config = dict(
    n_layer=16,
    d_model=320,
    n_head=10,
    n_kv_head=10,
    head_dim=32,
    d_mlp=1280,
    vocab_size=4390,
    activation='squared_relu',
    norm='rmsnorm',
    norm_place='pre',
    norm_eps=1e-05,
    positions='rope',
    rope_base=1020.0,
    rope_fraction=0.25,
    qk_norm=True,
    attn_scale=0.199,
    bias='none',
    tie_embeddings='early',
    parallel_block=False,
    extras=['local attention windows', 'shifted keys', 'gated attention', 'value embeddings', 'hashed n-gram embeddings', 'an embedding shortcut', 'learned residual scales', 'capped logits'],
    init='normal',
    init_std_qkv=0.0217,
    init_std_o=0.0217,
    init_std_up=0.0217,
    init_std_down=0.0,
    init_mimetic=0.5,
    optimizer='adam_variant',
    lr=0.000833,
    beta1=0.95,
    beta2=0.95,
    weight_decay=0.033,
    lr_head=0.00751,
    warmup_steps=502,
    schedule='cos',
    final_lr_fraction=0.03,
    batch_tokens=[16384, 32768],
    seq_len=1024,
    doc_mask=True,
    train_tokens=412800000,
    steps=18179,
    dataset='wikipedia_en',
)
Each number is 128 + 32 x the weight over the matrix's rms, rounded and kept within 0 to 255. Layers, rows and columns count from 0. Numbers have three digits each.

# layer 10 MLP up, 1280x320, rms 0.0825, rows 897-983, columns 240-319
087113143099118091083150146116080103109208142134129106146120162113134121185146148126100109103170107126114145118116118093124130174142111150105107099139061090082085136144130086110107191140133117123066087108140139166121139150176157140120108165
119094071158175106152147188149144071143137165108102123119147076140172168147087075056178103103147132109092186134113137140107131108162123169096185113142085131146122076157072145147047155152114143110153105120134103101121117116102170106103158143
136102106142137200190134154187112109136165108108095085168163067134128145157086145143049189134182122166129096146145166125103127111111140081180135133079142168042127162157126146131143123157129096151190097087068089153100138091076092175164132113
148116166221151089124087112161098150072198114115105104090090108131128058181122109135139163162107132168195137106109134217138176192105143122132167150118143139128117146076146169114164190106192113118113146073170165182117112131149131132133132119
095119106131125116096163133166075126138115149145106091119151131111100145198158127125089114159148149146111113138153147111134145174142144127119110131173094113133113136111140091108130211086117086169102130101087097124150179144198127144093117170
157125148112120125141131110130158102130155113178123101109080079129119114157109166133128132151152070092121122146153128058161094134136142116164087120128090088103110156108122102120145142124148127167100111152138121146163118093127182114128045185
157086062101110088129081138110107172162139140140109102107136104120178192119138086132175153117134142093125104161184116077107118162185083136124144153144122084129137159085131158098176148118060112156084097124160133066158153130115073139124128182
147149059189075173091144135145165127093170113128134141109081103162130193211171099163129201175141144104067114222136110184151108110177152129195153109144097124112092122136124141162114166111114148130154058078117127068130102158111106155122085130
158078102152113176099144228163141145074128141122115095137087110072141119164127150160101126135074150124113109134126180160167153180163168173106225209124056068108149140097094164192135113128122139144104125172108151164099060162117102155090145103
084119154119191113049182164072136129096198137073062122134143095130080157120130154127124182120163085182074103157211068101104130141141157105074105130151139131112109130132154073149180138106090086145126092169171172136173073145126115151164161156
056113115196140180088102122140122114124156128115150134151086115102077161157029146146117081191139155116104104150132095139084125118173196178122111119134131089070090103118136148100186103150170130119164089111171077051160099113130145180139184131
101075134129130131135182110119159160121125099129175114118136102096065176180100099124149196117208142121148127127145143143120119113151128214092161138119115101094120154096099200158169094096119131146106125117131080118155134117129103153175152102
142109117154125123134086167149099093168180093078101124145126134117121090136150185200146084059182135118123096118076162111132095181137094133070131155068140131118124118099110101175073132133142123098133143049106062179130085184139133180106138153
124107082151117118130138150097122130071137166104142114106094092139090138105093166025087157212132141111110104125174155142040118113178224204137122176111156162072106129107127118145110169177128114142107069119169103148108174146093101188095183162
141142135089123109114142148098176166132228150098151112176063089149033076080104180106166192127095114144134070081088137137108115159152093163131125068138156099136165190119146169185148181068180126128132103138137092117118059115166096180075155158
124088169134120127070136194094142098167144163077061102131105084112131094129111095082108091193116108138169105185096146128162112184167148123129123135058121087070112133135175159120096145099113136134095093157160164132148131116169117189063098099
090032130138152188044127150173112139100127074126164134135091121168104161088130159061141121071137131162163126149190195107088119171136104188086114171112203108094122108152104127087114149101115093104140119114125069186131173095192095124097136156
106164090086135143121124124120137100116131136080192113153105138087110127130178124125061104141134137141195119107122091114153135086132091113092106161163092076145153119110119114152193072137167088161137095159171145111138079119139077128162062128
167093131121130138125174138145106143089185138121135167106191122108147143082078166101159173173153069103153132151110159162161082166138132089197137143120150148091127106178112103149106112150171099128106139116185168115102146094130130169137142198
142079114117125162086147167134138090129122138144121066121157136164104156204108142120137155093120141118192078127149088148117087100166142122121153157102059124123172138139092151138144167115158141124158116152145105107089173127157136142186172137
112135116145131142112148138130145126113156135110132107148122125131114128134123127100128132119129125130133123140119120112133118135128149129120129129144115099120122126128114125139138141112132110141107120132134134126127118122134135134128129130
121087102143132124159138170112107139126129114109083097100092160103121148164097075103114127105121132116111114136139170121095092117121120126126133075152132152095093075135071074135107210097143062117169054055213137144143071119153128083078090199
096099036180130153170097138158194138182157126140143101148062123142066071117127080095101079130104079142117073120130094122099068107086177187104149086100103064133106092170096118112157112080158094143102054096150114132138129174094108097133171151
074121131166163159094123213120165166087095130140164115147048103117099136144162172129085148102112141075096116201178060122148127045125186170188149124086060106078115104144113065186147127039196157131085113144183129101201173142099109088195115168
061164141155139177085152110107092136157155179111119099120117126131095119130143055128108150130160142128115122155198100088120110143131157107138078166196160115073054160077071086179157098180136115191076149121167103126107115123160154152144081110
097103109100156112101127186077068148127131070138166123171176115128130205072098082073176135174124104109174086245144118124082122060149141140098134158079137104041113154180118176065147123125110088151066160098125044102127111131139122196190151129
117117121126129124112154155127130124117145137114140125137121128128125140140124134104110136116141121131127118142156136122122121128121143138126130140148126108103115122120110122129142125100120118140119127118116124131114130122134125130127117135
078169116109131126123161151066136122110112123099121126121120145120128148164159112148131133116130146157083104157192138101187116154181133051162117175134101157135136069115128192143165137098192134138107090188068038097165163203140111141160126090
188163122143149139133066160094167151133174120121164107149094160138101098150130130144148158154152116127143148123126102100119130117100125123137117113084120139112160079141072101094134195044124137081096017128181142162158203201094068175086135114
117160107123132106152106117172162135123140093116135127167107122115125087100158161099136158083138149108149088148175129072135129143156100149112108165138117128140088129136149061154172088102178094096085132145197095123164143116194118155097164119
108154109093144123156146150144092157137169134135128150193109157126089093174084122155106127102218049154140101151190164120154161166134089136144181212161148112112133137115149139116149137099164087145096119078147146120171147161124151121203130159
114181140153125087164107123089160129101138143133161080158110107155121131098153123107129125094141150203096128119113098146167107144161154105153119155153152105097132134090147125134154072133154115136054167086144190104144158129158108178104112173
163133075208098151127109202073169107153130150091079094122131141179093116101146105112134178158157113124068031158188101095076026139202134136154200175123051133125137123100163170147129166103164099127118137164128152092116065132104070200183138135
135191124115150158032122124151173118120147138062174065123103137064096132171094167099102143127144168157157140156069130176165137152113085194081123134131067104090131107156091145124100141128132105173097076137121097128074134123233102137092074147
155120160118136124167142106166145107049192103109158091148150105128090127108098139147153129072149088194136093155136063150073090089140109104119168059200117158147055093126151136133107148180136123123143127147116120059076134151114136180123121109
169153146063179137120118130124069119097137147118115135146130080114171126178134129131112112135153117185179158109120184126098092174097173101089173091161087126076139080132100133123181037160145107114139127123099104092112144105137121128174143108
129108079159134128114104103161140163158177138177119144146153112073104100178131109156095142065140099118126124144136131132137070129127116139154081105104155129125105163120138130142160131143133106144091134159048117156140111210122142117149177167
056122129153074139116214208131149137119140118143082136111127080149118132137153142119195094087125151152167115119101157155135116126116168126136097120157138119150069092154101080130174155150105058140143110127168152124133069071143088168118117159
126135112130160113145143175098072087142108149062137075179143101152157185174099095082112124124181180079205095130138135173181102122114116154110112131174075126124178124176121145187162133127168096227086172183118139094126074112153134125134090168
173118135155119142147181194093086100143148145171111122092142112129118113138085072116157158141105164148132191103104056103170098161150147125126104109068058117146125143158104140156098136084104115124110079115129176131166112089155144141155140200
092185141163132147089105140119177186103171122156151171164066088130119133126144130184140106157122119140103120105149119107132149138126172090108160114140116089148138094134143115143153134090152147104101110132053111175130013129106136117100125079
066093127085097158126091113122093116045130121092103158100156066149103190135119066128182152119166145105064088129167141133147119153121145151108163144118059158131130150153139168137105147139162101183122088142159109107129128101152138104160067163
080132105113187151099139129106222133042116091141151122161098167110110132082112133095122178118117065154115076143151097146138116134106146085121083140163090072157163110120136104160132180136134098157149150195099110121145149147124109174198118103
142124138154118153116151136170067071070133106116163168149087094074142091192082124069129160094081159199117147143064199092110118146189124108154131130170106103058074094148145154171157104119165167126072159149152073119124128141082163123091108135
074120160092128148132142140148141095102196166182110147127121153075099106112124108134125178123062177099155134109168133167138155158108111137189098110200100074125155147080106079056152028119152103129119098117198077107127131145137129147130136140
079152066122129139059167130082107122093140123114079160177150164089077211118159107121114110058175127175124078128128174129113097087202112179131084096168144116113169064106105142069126109110210074096115055086108168142084095090085161170114157146
095112053120157155120145147185133131126186171088100090194109100136110107145127116155121124122183059115120088101119158128111073131040103135120137094118075133115096117103128074100137181122113114091105056137126113191104125138193084161115144186
099153134162159119070089162131138121118125135127085110166146110068150149127110129112102151125124148131177082132114150116088136132120136147202171135149104150135110110126108123091123111143103151162108154127128114116117107153125121126182158101
090067134156151140117112153101116099061205121093114121114149059153139086118116133142093069172102180175140120111161123082071136128122214142178132079130074126109089135145089102117126117140156136126157175086102078049113102176165116132167164139
123147130141093090107092160113079087103143179100068086127071074125140157106133134144133112120135181119113171134079129163156087147159074121185141098141066178083131104104125173115125130125141028090116181153094168129097137147158066118107105113
070156056148087137128123137148108114089124176142095170168121088099104149169155098135151107128157118071084098119135105104099116093165132119136177153100151133084088087113148127114172146116153093166102115068189099130134091146152067156119124159
098213119128140184072188203061144129168146131120131122100097127163145135122155097056103104148135162166122146154119119120149136091084144159142097164099089123123130154129133179130183125086186150150166145119076141101144109079196113167093104142
140120097119124128160118208079085110061169190087135122084101107087135129136105134111115096110106047099120125170109127112133117189117132122155074151091112107145120146074131117090116087087166096117073080134156113163100114215110168119101089112
115172103095084121128071150132157136084189143140089115190121141097091121126110130123150129114115105125155110103105129151127116107158163177171169134103159126123091127092147151064082139144103127101125145125146135140120095173175122135181092139
103187103157160172120101126162142092099150156146142118136135068143108155135112079085079116128155149095161090124085132096090108148161084191111131143143131128117153127100060124120148176146120078110064137197108138146103130107183105169134193131
127130118157194114145175112134174139128213153080153104123076096154100089073132082061200111090133099154122122136195059126124106067163171133134110111135151112139169093089095134106172119138150135134133131108107069090123122158117104113175163133
127149085141158099128128151150172100154114111130060154125142144062146116106088166074123132163087169118147110165116153122079156103154171173193124107099105119120128127074049120169140142116130165121135166148117131121152116159137099122082138117
126125173116105154142136157122125145101140130129223130179163170142139116110066126101168150068174169098130112167160098162152155129110134149117149069108100124154133141157114158108112115113133162163146108168134146132073088159102111147138124115
152092124189151100149158088087080112148132112170098125218090111109110192100121112123114136130154113099113197176121091095083038113141171152077165093126104113125109111090116116139085067110168128166093153099142119157082095183143084190137149187
161090068071109132116106217151190111145194151137169133192145140135103122167123161175145152115144144122129084136152150174074063196124125149151164118128112076087120156123107139164161134069143105130077030104132121109113110177141114121192111168
122121132146118142099200178147124158173122112118172130150127110092120070146148166112135122076164154110130123120144080107071100138079150160085123073113128107139064104149116107097139122133115060147118087108134168110116148168132119134084152141
104126110127127127129147144125147123121155130092113123148120130116121141141138127107131133138135148125117132148114122135115119137145142142120120133125123098096125125118113112138146130096155105153104134128145125128131121114145127140112107146
119134112150131060177124202142098121115167164132173118195134144185204159042085091114157104115117124118090101089142140102115103174086108151105126135137092021099170056114140143129087124137162151128131214158120158146099123152148196167173094143
112072157113118122047182201068094130128121104123137082107088110105138149147129123111192142082085120115134083166132114116092139077181108138150119168123110080113141115133084119157140128125173120118096111122113138159080122174148087135107135198
156136142116107104155112147133110139054138127154114116144104142107135130111153100137108168141163197166107145124173135125148164147145120117128111139138143099099110185144126174121114128137127108094137089141123147059131163109130085120189163166
136136058088177103184119145168169181122143138142149075156191120106111129113093079123146099147119128137134114195147116112086111111166184106159133180128092142075103119155097106149126148122154147130119118183150082064136123144148078153157065174
120134173132144164136148145059114121086178098120103100120136071113141166178080084105114114128145187115138132165171201132172123111113135189138144138143127145112148142148128107138149101109135098130136152097148128118125129138164099155119141190
128106135142108164149187147092115149080116116127127123135161096086143127173072112126126124113100142171144159085143121145176131148095120133133110138127127145098144131148107103083141098106149106107133121121100158141112191119160107143147100135
124166113153177137119131118142140046112139157132143125175140156089125127086168079161104134157106133138110098171195136108147109129110134078157143173146138094096173111111132121138125130174075101185156164127199092084170114139109098134163051187
099124069134141183159139111149125170109173142111075099172133086108128113178170135137154163115145039136094068129153127098127141191138120114147099146158159118115113100131148159061151152099091144127160103072108087118150128124129169109139119148
142125084142154143087134101140178091152122102112122101167082133116095139142061084111080161122203187115199099082134101057108096134175161144198128190158161159147100126153168174130169160085154072143149081150136106071074163140146151102179096150
096169150134107138127118121094107171081103066063121109123170104100098086103128171136087109109148143114164127210115146117116092143114113170137111130119122108122102104085091140130154165134162059107132167133129101138074102107151086138106157152
070106104086085119129086181094158069129111122137111154142174130175127176192146173140143194087156192156100100130113166167110046111135143140157135133143123110154100111098094117120115186073085115116134087104122151138134061131086115135046132163
026083125156091121073122138135105173124140134105141088112122097119127123100108121130165185115134152149145100137134144147134104156147140133250108167091135092102110095131108108138102145142172136155151153138183120140156082165104063131117173175
138142123153148076106210195163127169164167122076176174143146130112136115082054126159171110182109124166129115185134128104034178098153169140125121106104104115142080110147132105164171081074231115146069122146103123142166077115119188147113172114
110116123144165115098101125133131134149156188136172084094105106140137161196092171149122087109111115146101160104130091177084126129103145149140164183119102132121136118095035055093061087146098127144121055104161107132130101132129086104086123159
130167155159155123082191171111137109083152092141110139093049147115080153185095139094120153109118100164096108118138168139146128120086169110115127154143114148137111160080043131087110152135125134141131137116149163108104137136155103137089124158
110131114167181133071157102160132061166151156114147145161135116127130102108135083155129104170109137112174099142131120123131161135167232113172126109121125120146117081099080076131176133103138123138128119136165111126208079134134163113121146129
103145116137094120172132119154162096102133146122079145153135105167104168141080178107109105115114141089125049168051163062152130157190149214190180107059143122150167165139079069084079143107156120173152104116085134131144062140197135150058104110
112157107174170151162103124126129094080138114065125189145164147113133104113088099053159128155153111129073162135190147176091127100141107133090081103114095074106132062185134098127113141119176082157108127124142130071096130089112087139109133107
104198124126141113160158150078085159120163139093119073154104098179142177100159187134136194092181144051145157134107143131113064148096121147129062162135092087121084120174129150103174108052068076167091103078166147111057136154132130107100129137
129163103135157128129128186085105114122195092075126065123171085121071174089105086135080088173211138120108201180164148161139116145085114151093174116090137093121128102111127165159120128159197095134077074174156144152163097126129105193139142152
155153132163120163093148162083098102050111108123136144177142115142085184107108169146151140154153112080148157152143118127093082144153120130117141138123117139099097175159113168122130160083063126132084101133137130151130144122149051085130085126
105158152106152139163143144096147045157237166072085126134148126151080161094119117140086158126163100134183133099141149068171070147116159172159141125135141077133151145151092147121116138133088070187125102106138124149131101171127128107123133133
121107064107165100086081122114108166123140144091062105133159135076108189219129041097133143121073105118187016136112171081082093175133178137144147161112097089118175157130136147099171162129126128150138165111152092132163128093127076145136085137
134129142152191144084123134149169129134123124095110165141112142157121116186082152129129154165153107134110096119164132150165114093153156102140100211153077120102119081136129102140216159105152101150077175099054097138194164152116102103120074150
118141072168145123228113121158149159153166104130129149134151114154121111166136125130089173101136091118111108099159132111112149148105129105154144126151080161148123139104094091081176108100138133158152146086110097091107133123095126074109103121
# layer 10 MLP down (transposed), 1280x320, rms 0.077, rows 897-982, columns 240-319
150111173094092119143064117110209135089116079107105139156098102132114107116103114154111132079117119138146137092111154059153138135119131081096179137114124134137078115080146124133103123147078117086120162083068128142093097085141155120166132091
146158072129161120135169068084131086065135077087050138126135091173074154115114133157108145149112102094071072156166168126141130134184125140124118088150150158186092160124071158104154087133092141061133179108127112167125118166104130100164143134
088131126177151085147116146190158130186137055105121104114150079121181138129130197166097142119172145156059191191160138105157119130129160124061146085075112162130150159101141105156132094132105112100091092136143162177156124203095172105152124046
147164130104096137130105084190143121171147095120163120047105180223127062104156130151127158160133084085075169139145159160184106169111129102055167043119127151132106080112109144157132116122140136126074133164151169129146095130170167141156140074
195130124114123148147106114085185172163150123111071123063113147127129074164174174152109172173162134135135111147095081157155130196144171110142120158151138092133147129123105115132049116128119143089157154104128146139131129122088176139152164118
140143118144158126114165112143155136096122108113082168092134155170168106137171133129141088119109119126161143120133134095171117080136146122094139183100122159113122119094140087112150094108093106123095166090099137110147129117069138116096141127
086059170152130123166108085095070133099177106158096115068139067146102148108075128137160119126110114182150139153123110127138084170155191172085107130085106095163100153147112073150108129091231147075147150108144154137136165149110157161150113140
125171120205147143102086105215114183083167132123114142128116123146156096047091137123118136143176101099095145157092087113112228056168124182068138107155210085126123083154074160131217206167141108090127134105122134092182110126112076069143139139
157027119113109073131101165152042142142119200126136117050159128125074158078092135133216084056120138095169145132090137136134164103054169172090159192142167102205100107156117066148075131172158144148129152125155200138119101035133118157122134144
185157108170118097171149114134062089076121166114177159094208110126052194125122097153186191179153113160109112118129095072131110101109091090182081110163065140129093044135152163152169129127099149191070131162120153142192125126144091132134153109
143117153067165159111108144138122092151160138122107115139144188171158114141160193144168113116086122130148183173124134104089166062112132124113095120112134191137115141073130169108180135111126107149084097169101121082095128129111110100110081121
124100133169118101170164155163162069139138145155143164065123121136089156153090152159151184136117137091099131133096123149102153148141122198092169090093083108117126102140086164128165133130089172134119182131159122172138113112105076135201192160
155096119167090093129126123166191125152123194148157136140066066124063098119118041129095103125122148118065082140101121143151164151127138102167181107150128112101131147166080194113106156170112128174181121089162125097122121181181165161140105119
098144096182048068116115090184097138147140191103195172094173126135129163150108152049134186206141115095162142114108133164101158122135147111093168109113080128089161156149103139151116141137068106116063081104167178089111175124069136117113197180
142114151152163178113165140157189210104120147082115156061141119183159142144109071124090082106134131149122153145132115148114122086131184125083128121237108121107105072145118125122166078152098121124172159096166103125110124162095136092108071141
154089149176098167145104107127086143136171095157188231183194104156096109139060078161184165090124124162143075121180104075151073165135061132118155179137153156085108135198154118120067102135208201097133196125174159145126070141119148121157119114
161153119099032106085111161143185189096140146109146149135026151200100164101142161151235087089121080127155106173123187053170147173077096166104112106082143147134123040135160103107077120089184114118164117113155115166157140138142182139083154219
083119121136085155168136083076086141168120179110151171200126107148125088085161093091160144131110160111107092090129091118112089099110110100085118120197198158137127095117067094155112096126155120127103127153136138114145098155160109132160171128
118117163115145125143107095153121117131151144104136108107099112115107129104148095122111117146130118122095170131122165118108064109107113174111165131134143157093101110116186114147157145139111120128128152105154129078142158129179105116118128112
070131103084161128106129113139127190152178114095156176125125149100078133089143073145096172129120174127126096149146128130158129107095163108135084093162132109070041146080122113155127158083088077151115103136089124119085106123077131101083132153
133136132103116154113127129140127131127121130110122117128135122132119128129118134147131120138126132129124111142110141130142119127140127122130127128129136130127131127117127125129136118137122141130131127121124121130139120148136128136122130129
159109150123097123149126143091080162128109125109129117113136136112068101137160148143157170111080123086142178181123126074098099137112132182144118156122138134136097081104110115151132114105123126092158072158173090163138131083096152108134080154
129142129171118121142057096090111067204121104109158150151096079196107122171141067096137145173105143097135081160125111179051110137062139118080115094097110136074157128150195157167126120133190084136080146109085054069094134149084071071122227169
115135165111151186076092194176177101140128144091102087170102199175102153131081145147217115158143118060127051188147231113138180151179153139152132140130096156129096145134091076149149134087149139148140157208098164118205118149227175088125093076
141178146128154143127096099163120118136137171155150145113130144104118160044129095131126144077112208090112082129096123094157131104129138088110118131193056129124146075143103155131113197108131101132106133153132097118120132083140169114137080105
138155134108112150157142121107089096146153151121086176163148098147102168162137129135123111129108097081131126132140146095127165103126121090125115135206126175147086097088154128132090125108095105136110164181150120133115108174166149130140061135
122120140120124130124122132127127115134132112136133130134131125132124128147118131138116143128133128126110142136127122124123107136144132119127128118138125151136137128134137140131130125128115121118141125139130126124126147128124134126118128126
146085148120135101102142093146171109185088118141157160123072164106107111112132130111100147158118145094111154166158132055143134153154072106162150100124152156099095159104096123091057180103121074105178106101116098197150088108209072122130144165
182102158150150108124142182139110167105096129117110139162148164139112193118157153158107093164118141113106163089084121228159122133092134068112111113118160179143127179112125141140121138137145173170125126163143096140100127108121117145079062132
105091111130128144052055084106147111127117127155142162136106098147174080147148046118112142105126032121161162145128091150152162131155137154106119151139097134120143131167145168154145154130157098082101096145097123133069093068116119150168157198
107098130149099102019152122132102120104127134106117099106138182057093093144143120089123107171123140164153140151120126136171118136173116108110140169090093169142134123173128157160098120098175144154157160102103145126108136121081165120128144156
064118120062134150103151128143159127186114118138157199134149141127050109131099153134100141108118147160131083173128144201133112155107124057165145136121080101225114117122188159122134165054152073101106152131112195134175100124129116160137107143
129132110169092129168168137107254170159136119167152140132133150153135116092141103123151168196104137161093130085172152100118164150142118163190172162168145138119099097149126089098079101130120121104181127130089140099130120091112083076197100123
149075117149140132173137035145178080132087150127117107119212110150078121097141161201142123098108157168094136122166045132085117133103162133104118150178140098166051104106133170114072141176128147193131103197124101047165116102123121117134143113
114104134165204160087067221150123159163142209176145115111142061148092122133080127118155102185137169140134127103132117136038133172125073194162113144123108115108122137161137154147102145179051157136179094145087095157121149110143133174168130081
121255174075113121150077197127079107125072145102116131072161040203129116069088109080114138145170099196087116131143134111138124173113134071146137073086113094111125093152127127091135085147135087171150110131135126106109134130122132119161120084
127114125115118168150139110102180158102126123143172153139120182145119127147094165163115118115118105136127152110116147143126106126081129098139056115107135099176091153154156104194067097129112160177138124210111137121170092119183104127122173116
081128085143078193112113158131132149174148111162146178131080157093072126114108141116145076200100127127094194204108173185089139083083090147089139109099116138103124129128100132158119117140135070175119128087125117145140082082124115135107130118
114109144118177105147098131134130161079100115121089169089119174180170125086142102170158113081087090094137157118110116161108098115127110159147114191120110166138229106095130078196159093090135104092099164165119128148144127163150154112102217128
131159159176176124131075103163151126105099080154080201128128098159116152167142094075119098171122116073153100121151170158123179198123123142083093136146122164184056057147077137161115114133093155097120116142123081091145162101147141112074110093
173117113124105140139113107071148177125127213154119120133157102139152114113064135140173118116099107165175176157115126121134096123118175116154075133206101138153145109128101195161149150159161150143105125099050213158092130082149160114102136128
123059122108098116117105150140104123147134142088110102143156161135186143130160165146165153134114146109130120061138138139159112126099185136061073068090099171093107097098159153143107052196095212143184155150140161084141137144100139136158138113
141080091178134066128129116140135213119143134107147115124118154146134126142110103090104064143116148153129144152175132079158100167130131107156179079152087128144138101146122164099094068134132126154121099134242087126085104054160164111135114128
152125171190136161213136149141086078092121087137177156100136138085158114184146072104154129135109165123146145150105173140113127140089127088127071131074142170165131138179163180134171110060095127125095186159072172152152128129077095155111174134
117147215135086156149098177130140131087096201150187158111156108193083180150121095052142126070159142160136117130163197089177128151115087132139068110141094149131173125102167143055059073091151167119090094094148123119133101156156113167092150132
169132181043152134103099095048107055170128085128029085121089173128159130129132107176140133106082145115159111178107101118102090123206148106158180118157078094152153110142183134119121139162140110087141139133139172147138127121132129111156045092
137159072105103112159108139098148069124165121131122144190152131179182096130082087135157189127115177155051129126122134139107114084075044134105117131127100134099158142126152106185101148083109161104187137159059145095142140094127150143148090104
125162131139180164151116144104177121092174151047109142169132129093097072158089091143072092156147119111092178196095161102118114160174128116168132128108140153079204162137082135132138132160164135140162143149137110098136112151182145107130118137
197096188117140149111122118135119127137169145171167209143093150180103092165161162184130125164130122210118054043095069017114079201145127171129133145112123177193160139130156178171142122121065110095120112080128117186156168138165141080101165109
114176129116161131088158148106167125131157101087094110113111106117130132095103072194131122094146076150150115151090115136114149117127090127132162104099094157117182217107138113117102113100155158051107127105183133113159139172152175126116108151
095188096149140166165130128127057155117118167172159161069141215123133154181144086118137118109135092121104166151072216185094131116126208135160140121159117196149146166096125106097120149131213123163088177137119152119137094126032112177131127103
141149124107139156169093163184106102081137086185165144165171171127109167121122070150107140121146178123124127122187148130117160101127163127133086134102106152133105150145146140144137111078061075049183118111082119121116122109100144132107086125
144096165136102115165132144062151082148091202100142119108144128177123137104077144130127100050098127169137167119134112140132105138098111095127110114063106166162148130127117143133111148125114156142080140112098150157111142133082206187108097115
110168110170136088127143143110153079116119074120150166175087172136149125174110159143128110143103123128138075104126091172112123109100123128113092084081134152130138099134171089130073114179107102117113094103071162109132114111122099161119083156
177129103127153105125159100140116121096151135066185168129177158187153146115155144137129076092158153103158087158054085151167136116125127121103115174190198119178111149161099119140114114102111163080134144155144155093062122127155130126088124129
104138165152079121115174131160083099151106168126154136115185092121118114125131119111159151102121134121104105166132160106086164116113109176134091094143081190100132082136149156109119101173205134065137110151108139120110154095101109111107108063
161098137119127145112130114094152166095129172093150114144145137104160154186155067119119142093142100160080153116145136132152117106143114090112075154114141129101082161103161091118123112100136111127164088113198128114124117098140152162173105152
114084122131087121151079105121153147158095157118160152131139106148144150206115095121143123061115146150108118082157184117149127121140124144075127096133157175147136105100141167069115166173131112112076157119148124142120156132136060136093133159
171148086107066092106097123084121134094145145100143166104176101053100117110159148137142097144078093047098169134108133109124149151118120118123136142186121110185109094132128146132110062140164076143106130113089147167229112168159086174174157139
140078157174115139142152112155104100087114109151182163120152133069109087174081138130085128126138111062118111125142181147135141115085121154140127137157147125095100154104156147127155082143139147117149125140070158129137173077188152156144094128
171138108122021152123146092130094102075129112137074148182131114102110154171172103144127150092098124050157176128100184150158132148149137109140122108149093101101181195135101094122150197146143127121118121149093132119107155147141133117094164103
136124146121132125137130126128125118119108142145132127126112124137140110138155117118128124119140123124130128122134127103132127126116126123126113119130142131139122131133111131135131135134129123127128146158127122122122127128111110116144121138
156050079135093164122171130178121126142161166164095140107113147045116175095116134101147140149083163107164085100118068102109115184129152091059184148101122103102110164128165081124104108145145134127147148085115152154171051083085143217178129149
133141114103165111078113124127135124120091102155128130123166134074155113139140165199206097095098119102165138105057114105147121130095182075162071118121137101114138125162163130137139112153126139130100156185078186153137114113104129167072142057
098110095135159142155163124175075145172133133112118140114150133121048112138201168072161124121072130127145113170087155160137125123101147153174117129130137097123122122122136134182130147120175085131122134141146166127119109096131110169120130127
126179163166154143124144171187200138111161159165150135107114175227131169126156122158137151202167127124144115134156111170171087114113106124069147115105132116142126099137152119092091128133153172155085086050117144131142117099083090157130128086
141160147109101149147177075103175094104141079219118098123168142151135146071087132201149140136114148122141157157098096083142128094099105111151144123127128164042119123112099130154143148068138135132146099128080115066135093096095155147144116199
115149124159095144123119081115171189153181072121135136131159109092119115126129135091186141152129158102142108125182143148156179104096129092136098137143106068083144137115104152130139063119078136138131171143106140093135116140096104090121163139
128135144108169108108160195149099167167094154104109172169083128126065126142137130094153074157165133023140083113154165151185105164175132157114163145093150130121155165136140121150101135116145100119095174143090152127100110108146144158085153108
111192074153097133075141205088130121108152159132126098097076101107127101145089108159063076098123133098060175096076159109127126168175126156129155126103108177185129140159080113142100204166118094128144160089089059149128169120080085134118165103
112137111189174084103118156163147097171059071120124129105111131135110163105078108123130104094129161093120162101078113213167148099100091205139126151163150135156140158146075130124137132161128082162096144169141079113060091114109150129125145071
156145124079108083182142140124108108109136151079171152127087138128143204138141065138129131009146090152141112108104123184097113117123146108147133094163113093198099129080133132118082136057226113127137140069143128082117078148147143156102078156
138159136110089200114118070119159142146101119079122115083114129109115156110092131115138142091103099074119158196063095138136170163155140145145161152140122095148110098122195153115146172179138086163097114124147146113181129092123142129141102142
142139113120169088119118170146148096055103159123173111056142144122103102237154136153108085095148185088096140165112121131079139163156181077173047128126184129085124076133066087156170142066156075160142149149087093142130114087092152139095178122
141134143111146139103098111088124175118109178150108149130183146114179116084146138240141147087165138104130150117145119116157124130092106188146133126094136159156146080125189125127150178129124133146187099109094179130148143145150175063112120118
160096121150144136126156124149168104185169107148105090142151143152080078083115124158105111091149101106076107129110085086061176128152177134167138120150096153083177148168121105083109113067155156119145121178129116114144119108154184148169142101
107121131115136123109131099123111119167107218175138111112123115097154168097126103124088123153147133105162135090161129099111149113128150147112041109162070161158128116143128131138115139171132123077134144167132152127127133117099115113134178146
152114076148081147085204127123095096163121131111121108202152134161158127096094086099095136097159168131064135159136115112153068127110090167152166072111093145130094145142096096107093129141118102152085179138134186131095153113143096135143131143
121125116085123112118113088145225140123130105121155123119094107089135095145142136159156084071115171124109101112153084146158165128112092111126113122102105180172083157146122105098124135096122064065116128192064143192141042115133154144193174170
165103095142113090186132113073118065100120123123146123097161121126172063075146099120146174152146123139102152055142123122120093146100123098098127105138117126154173119134089137099086125146184092132107132178138096067118136088182100127106122201
133160112169080126194114142108112142119202125098115124158087163132105142025061098172118200076085153090071140114099146161133149146148133116088132145156121031125050174131169177080173156091094096152107137130178159178140134201089117145121156102
129137063154131185111122077086140145147131115135129121144170160127082133089139094156150066111147126161107082171104092180099115119096156079126137145066100129152144144116136068056093119177136127125149112076099109144102103149179199100100119170
163152081092169140080130080139151172081121103130185142118119145112176211113085125143124073161153108166079116156145137133121120109117154133083119118166101104113082133139163195114119136130179127134156161123101103101073116077110025114141139148
144112133103105155138100099118135151106085123116086156151145147170182192125163114096156172152103170119113096134174051180152188033123129110132103142145163127040123082176093135109104112147137130099122111095080117143109127105069147191154102153
091079100161095073129144132152098202159075109129149120129145192127132133165115130124133109151076186082153148154107159118170104155121128154184116169092116172118100044183164096152103100125099081118095136154114169080116112086142212076125070159
115139153109059144117121118136137164074151196182092094191092121125090164087108099104119166118164116147100115107099139125128047163096113115127108139165162134185163105106163162128032180193133133086149169140152126154189107127108079146148130155